Each number is 50 + 15 x the weight over its row's rms, rounded and kept within 0 to 99. Layers, rows and columns count from 0. The size before them is the row's rms in percent of the matrix's.

# layer 5 MLP gate, 512x192, rms 0.0775, rows 383-405, columns 48-95
100:30 36 41 55 46 34 66 54 69 38 35 40 79 49 43 66 43 31 47 61 53 46 38 37 60 52 45 22 45 69 52 40 48 46 63 63 55 45 33 38 27 26 61 49 66 45 39 47
100:53 60 55 45 21 60 66 79 36 36 44 41 33 51 61 32 34 18 41 47 35 61 52 63 52 44 45 84 40 57 13 61 60 44 53 55 37 47 43 51 58 36 66 70 48 79 39 35
104:76 69 28 64 31 64 50 30 11 63 60 70 56 58 60 68 44 46 20 54 29 41 49 78 43 63 50 58 39 52 90 38 50 44 29 75 47 66 36 58 61 63 44 37 52 58 66 55
100:39 54 36 49 29 39 58 62 59 64 43 43 22 29 49 49 71 37 39 48 56 22 51 58 68 54 72 46 16 37 40 40 51 43 45 57 44 59 64 43 44 40 44 39 40 33 60 54
106:54 54 87 46 57 57 39 42 46 43 44 71 51 66 57 64 58 54 33 53 66 45 48 58 52 50 55 59 47 51 56 30 54 60 35 56 46 63 45 59 79 58 41 66 43 41 39 46
104:62 56 35 53 54 36 80 58 42 64 38 36 39 48 57 47 77 43 71 39 48 28 37 31 31 53 41 87 34 48 58 36 65 37 64 33 66 53 73 49 56 43 46 35 66 66 46 53
106:67 78 51 51 79 61 38 29 28 32 55 56 46 53 42 52 43 69 60 54 50 65 28 50 46 66 64 45 55 35 50 27 61 50 36 08 55 48 54 46 77 40 39 29 50 50 57 65
090:72 21 75 50 57 48 70 58 55 45 56 33 33 32 48 59 35 83 82 39 23 37 58 61 59 60 51 62 75 45 73 54 63 58 59 07 55 44 36 43 62 47 48 32 51 44 44 28
104:61 39 43 45 58 56 25 14 55 42 46 95 57 60 47 46 56 45 24 37 43 66 47 42 45 26 65 51 52 43 51 41 35 59 46 35 32 67 48 72 59 38 26 31 65 39 14 30
101:59 95 31 62 20 29 63 60 46 26 24 45 51 50 12 48 42 61 56 30 64 74 56 42 45 54 54 37 44 59 46 41 49 81 37 67 58 21 60 59 41 48 64 64 54 46 71 19
110:64 54 46 49 60 59 73 48 71 43 33 63 36 61 49 53 56 70 58 52 20 51 42 37 59 33 42 45 41 58 70 38 53 48 39 70 45 62 30 68 58 51 67 35 65 39 66 44
105:56 29 63 42 57 52 41 37 49 49 53 34 75 54 56 61 35 72 47 73 34 38 42 36 56 33 62 38 63 29 50 35 40 43 48 31 17 34 46 36 53 41 24 30 58 34 33 41
103:54 80 56 65 50 45 39 53 41 48 27 40 85 67 98 52 57 21 77 61 53 48 62 26 53 60 67 48 40 75 57 17 29 39 46 75 50 37 45 46 65 43 54 43 28 62 46 52
103:54 42 46 69 50 41 61 82 42 60 50 31 37 49 63 49 18 52 38 49 25 43 57 53 85 85 43 44 64 38 65 46 76 44 40 40 56 43 56 63 49 42 54 48 51 47 38 30
098:54 51 45 73 64 45 46 73 53 34 56 78 78 36 52 50 66 57 59 27 62 43 31 52 34 41 29 51 61 28 19 33 37 47 43 46 47 60 40 56 41 31 61 52 35 17 37 57
095:58 12 26 54 88 46 29 33 62 55 44 53 24 52 47 55 54 38 58 52 46 53 54 30 38 40 49 61 46 53 55 41 67 34 46 30 39 38 73 49 79 28 55 39 58 72 19 57
105:42 55 42 43 54 54 72 45 20 61 29 60 44 57 40 51 51 45 44 70 47 52 52 49 70 57 83 63 45 41 29 46 68 62 51 54 42 53 28 95 58 51 43 61 46 09 60 58
098:55 67 67 59 57 50 54 51 47 26 65 21 34 61 73 41 36 20 34 57 52 61 44 51 24 33 47 52 50 40 31 37 23 58 65 47 46 24 42 47 54 42 50 62 69 40 36 56
100:70 47 46 67 62 58 38 45 20 29 57 32 38 45 47 38 51 51 41 68 66 63 51 59 33 48 79 51 44 41 51 38 67 39 47 40 69 65 51 66 79 54 58 28 50 72 41 52
100:57 34 24 20 46 45 56 44 48 38 32 31 35 57 34 28 51 51 42 63 62 39 22 50 58 59 52 39 14 51 53 60 58 54 57 67 40 65 36 37 54 72 38 55 67 30 56 33
098:39 25 38 45 38 34 60 37 51 19 64 15 30 78 65 21 61 26 43 59 45 63 48 38 59 74 60 39 54 66 58 46 38 22 38 75 60 59 59 50 63 43 41 50 61 65 53 51
101:55 78 42 30 35 68 52 63 55 39 55 72 53 70 42 94 46 55 44 42 52 31 64 49 84 57 60 88 78 49 44 38 50 43 41 68 29 67 49 64 53 39 63 58 69 35 67 48
101:73 49 40 51 34 56 37 55 59 20 56 50 58 54 59 48 44 12 41 25 66 85 47 56 55 44 40 74 48 41 59 48 48 68 28 10 78 58 35 55 58 61 65 36 38 52 61 60
# layer 5 MLP up, 512x192, rms 0.0736, rows 383-405, columns 48-95
098:40 38 62 57 85 42 59 46 37 29 76 47 76 63 39 27 56 83 48 41 38 70 20 56 67 43 28 42 48 54 46 28 52 25 62 71 57 81 43 70 67 43 44 53 37 55 40 60
101:76 76 71 50 46 37 58 56 53 28 58 38 44 57 55 66 36 44 77 55 60 55 72 49 83 33 56 19 47 70 56 41 51 30 40 40 56 62 21 47 76 60 50 24 62 62 70 56
098:48 61 58 39 68 55 52 39 31 34 43 24 45 60 62 34 63 53 80 72 49 73 51 49 74 36 66 63 41 39 35 53 62 55 51 48 36 57 23 32 74 48 58 31 57 54 44 63
099:31 57 54 39 37 29 49 07 27 58 62 43 51 48 54 59 50 60 41 25 73 48 70 37 65 48 74 51 55 55 49 70 60 57 18 55 65 61 71 64 50 14 82 14 64 78 42 82
102:49 17 50 37 43 58 58 68 56 52 51 38 53 37 69 62 37 24 32 49 37 49 66 50 51 43 41 71 51 38 44 27 68 33 53 34 48 40 45 44 42 42 97 35 56 53 67 46
103:52 74 77 60 46 64 48 35 60 56 79 52 51 59 43 70 49 56 44 59 33 39 61 72 36 54 56 51 50 39 38 57 57 54 66 41 55 68 44 55 62 42 61 28 59 62 48 52
106:44 81 47 67 47 44 42 48 62 45 71 59 43 47 56 93 25 23 62 55 46 48 54 49 47 45 58 28 56 46 31 66 40 68 48 61 46 51 50 52 33 34 53 50 56 31 68 47
094:88 68 46 65 45 64 40 44 50 27 63 58 44 51 15 33 57 43 46 43 70 83 38 62 55 46 36 31 72 39 41 55 49 68 53 58 48 59 71 45 84 63 46 68 32 72 38 81
105:31 38 75 80 54 65 40 56 55 70 28 57 37 50 65 68 14 70 76 41 71 32 58 30 31 48 55 35 48 71 52 55 38 80 41 21 48 33 67 33 46 38 65 42 60 39 52 65
093:27 44 39 99 64 48 62 52 17 51 41 43 52 59 39 57 62 55 38 59 66 43 68 39 53 31 35 41 52 43 41 43 43 61 54 61 56 49 54 53 35 45 17 70 46 38 38 55
102:83 63 68 29 66 37 52 76 68 20 49 32 36 44 52 34 50 27 65 52 42 52 68 24 32 39 64 56 80 62 45 58 30 53 27 54 59 38 60 36 38 55 47 39 59 47 33 40
100:56 32 62 69 43 53 65 39 74 43 49 40 51 46 63 45 50 47 48 49 39 55 67 52 78 31 39 41 66 65 62 57 66 23 49 47 59 52 50 54 79 92 54 50 47 68 26 54
099:55 70 43 55 49 90 84 27 45 44 63 68 41 52 45 61 49 35 58 59 42 33 37 61 49 53 60 35 58 36 45 37 43 36 37 47 71 31 64 50 27 37 47 65 45 59 76 67
097:39 63 34 56 30 70 50 60 47 69 46 50 51 20 53 42 55 23 34 73 46 28 44 43 44 54 47 65 35 46 39 38 44 72 52 63 47 61 31 28 31 44 38 51 58 48 63 38
098:56 55 59 23 01 19 59 31 61 39 62 28 31 44 56 45 35 26 57 45 30 48 62 30 58 68 54 30 32 56 43 82 58 35 32 41 49 42 50 45 67 37 36 61 54 44 51 30
093:59 53 33 51 51 46 64 45 58 63 85 65 47 36 51 51 50 36 51 35 45 32 41 44 22 57 70 53 59 30 53 45 62 46 63 60 36 67 53 63 85 39 80 26 64 42 51 77
102:53 49 70 76 70 45 09 36 61 79 67 56 51 35 51 80 57 37 58 44 49 52 39 55 56 45 66 32 52 27 51 56 30 59 63 61 61 31 75 19 63 27 42 45 48 79 54 35
103:49 50 58 49 48 33 48 68 35 68 68 47 47 30 56 69 43 30 27 58 60 52 54 31 65 49 16 45 72 77 39 50 64 53 42 53 50 45 43 65 50 78 79 32 39 34 43 58
099:80 56 53 63 57 51 35 61 68 49 86 36 28 49 52 43 72 50 62 70 77 60 38 59 32 37 47 60 52 50 45 59 68 53 30 65 45 60 64 57 72 71 41 63 26 70 25 52
097:65 38 88 50 46 34 59 58 70 32 61 30 36 35 45 62 59 40 64 56 31 55 47 56 52 31 38 65 43 50 50 60 44 39 59 45 74 48 38 74 56 68 25 61 39 47 47 67
104:71 61 49 54 47 38 39 44 47 62 57 55 33 54 58 47 44 52 66 58 71 59 56 59 46 50 20 52 72 91 54 47 72 30 66 54 53 59 53 47 41 62 43 41 59 66 53 35
106:56 54 49 17 68 35 45 15 72 50 57 45 49 48 40 66 61 59 37 57 57 49 65 53 60 60 75 73 79 37 86 61 39 34 67 39 31 74 67 29 33 41 54 52 73 71 60 72
105:25 72 38 39 57 37 44 60 09 49 65 60 62 46 00 35 62 78 43 43 43 22 45 22 48 67 74 29 36 50 31 44 68 73 76 56 53 64 54 70 28 52 32 52 37 53 53 55
# layer 5 MLP down (transposed), 512x192, rms 0.0728, rows 383-404, columns 48-95
101:46 52 64 32 68 75 73 53 78 60 27 37 28 15 59 50 51 68 73 53 37 62 77 44 46 54 37 59 30 24 45 48 46 55 51 71 36 30 47 43 46 45 47 53 49 16 48 38
102:24 55 68 35 51 74 63 51 25 56 32 29 52 40 74 29 51 57 29 51 35 44 55 70 27 67 30 49 48 28 61 59 77 42 45 49 46 52 55 44 42 49 47 72 50 40 34 32
099:55 52 38 41 64 38 33 47 65 54 41 37 56 43 74 28 46 26 38 52 58 47 42 50 49 77 41 36 58 57 44 08 27 29 46 44 54 55 53 62 57 20 60 54 50 58 50 51
098:56 64 34 81 46 34 45 56 52 49 39 57 32 25 08 26 53 55 54 48 67 56 32 44 25 58 38 53 49 68 45 91 60 21 43 43 73 43 51 35 38 52 39 60 28 74 51 51
104:67 60 54 56 42 41 51 48 55 51 32 47 56 57 45 72 54 70 44 51 43 57 68 41 46 52 68 42 68 51 60 73 19 60 48 57 59 99 70 48 63 35 44 47 31 55 70 54
100:46 71 40 51 65 78 47 64 38 25 44 51 42 62 62 71 39 72 52 51 57 47 50 62 28 82 66 40 60 47 74 18 46 34 30 56 15 30 47 44 41 66 36 38 38 49 58 19
107:41 52 68 47 41 44 84 35 52 28 67 45 43 42 37 56 64 28 48 63 58 49 51 37 65 68 45 63 48 57 58 61 53 87 51 35 25 44 51 64 42 56 81 72 27 63 67 57
095:36 62 38 43 50 60 66 66 51 52 35 79 55 64 64 52 55 50 38 59 65 18 30 44 28 77 51 52 51 35 44 87 83 59 37 28 58 55 72 61 43 44 50 51 27 66 55 37
104:70 27 46 56 65 45 44 18 36 14 23 59 70 56 50 45 38 39 61 39 51 62 37 75 40 50 68 44 75 50 73 62 70 46 45 60 61 40 56 34 70 30 60 48 35 40 45 62
096:21 59 64 31 74 46 59 30 60 46 62 55 32 31 65 46 63 52 36 46 61 36 54 36 51 65 44 50 16 47 60 88 61 67 66 72 59 45 66 60 51 55 47 48 26 56 79 53
101:64 90 47 57 39 45 31 72 25 46 34 35 56 55 39 69 34 41 28 45 25 33 64 72 37 39 56 45 58 43 26 71 30 52 54 32 46 28 46 52 31 65 65 33 32 51 57 28
100:57 19 18 49 57 62 63 55 42 49 53 44 56 47 42 51 42 76 66 55 66 39 52 48 32 37 69 40 51 23 49 59 51 42 41 64 51 54 50 55 42 72 21 36 58 28 63 51
101:34 04 50 56 38 37 68 49 40 45 65 61 18 46 60 44 27 51 33 51 31 48 62 52 64 36 72 62 42 46 53 75 61 45 26 37 40 39 57 63 42 54 34 56 60 46 67 55
098:82 57 33 59 61 81 47 48 46 41 44 40 43 41 74 73 42 58 52 72 52 30 50 59 66 79 56 54 67 30 52 26 40 42 49 59 43 32 77 41 26 38 51 61 63 41 37 56
099:40 51 31 64 27 42 38 48 52 51 23 59 46 70 45 42 54 55 34 64 46 73 53 47 49 42 72 54 56 14 57 36 84 49 35 74 54 64 79 77 29 32 48 55 61 53 60 68
092:55 47 28 37 72 44 61 44 52 65 73 49 37 95 48 60 76 59 45 19 68 39 63 27 61 64 43 64 51 57 58 71 52 36 66 32 68 37 75 48 65 27 39 47 62 64 69 60
098:43 63 49 37 53 63 60 44 64 58 63 38 80 77 49 60 67 60 70 40 30 43 60 61 39 40 65 59 54 38 43 00 19 67 37 44 43 31 61 67 66 56 42 43 36 29 74 41
102:56 44 50 44 54 58 70 59 45 67 35 35 64 51 81 67 83 38 70 59 41 55 42 30 34 43 51 38 44 87 25 40 30 43 45 42 46 51 78 17 47 50 66 39 71 52 50 37
100:35 32 39 67 33 44 48 72 54 49 44 51 63 49 75 41 74 57 51 47 36 40 19 48 42 72 59 60 42 54 70 60 39 55 55 45 38 41 53 49 35 66 65 43 46 52 54 63
095:60 49 53 59 64 41 48 50 25 68 67 31 51 46 53 39 45 51 37 60 63 44 45 49 38 41 15 30 69 33 37 35 38 63 65 46 68 44 72 62 57 65 57 37 55 62 51 69
101:41 56 47 45 76 45 51 33 61 35 61 55 53 48 55 70 38 51 44 52 54 59 44 60 36 51 39 84 61 38 33 83 05 58 53 56 57 42 59 56 47 33 56 55 57 58 33 49
103:47 47 71 53 48 47 63 32 61 45 43 44 39 66 55 48 51 35 46 31 50 25 62 53 64 64 54 57 19 30 66 70 54 43 26 24 41 46 46 81 51 62 41 60 69 62 45 35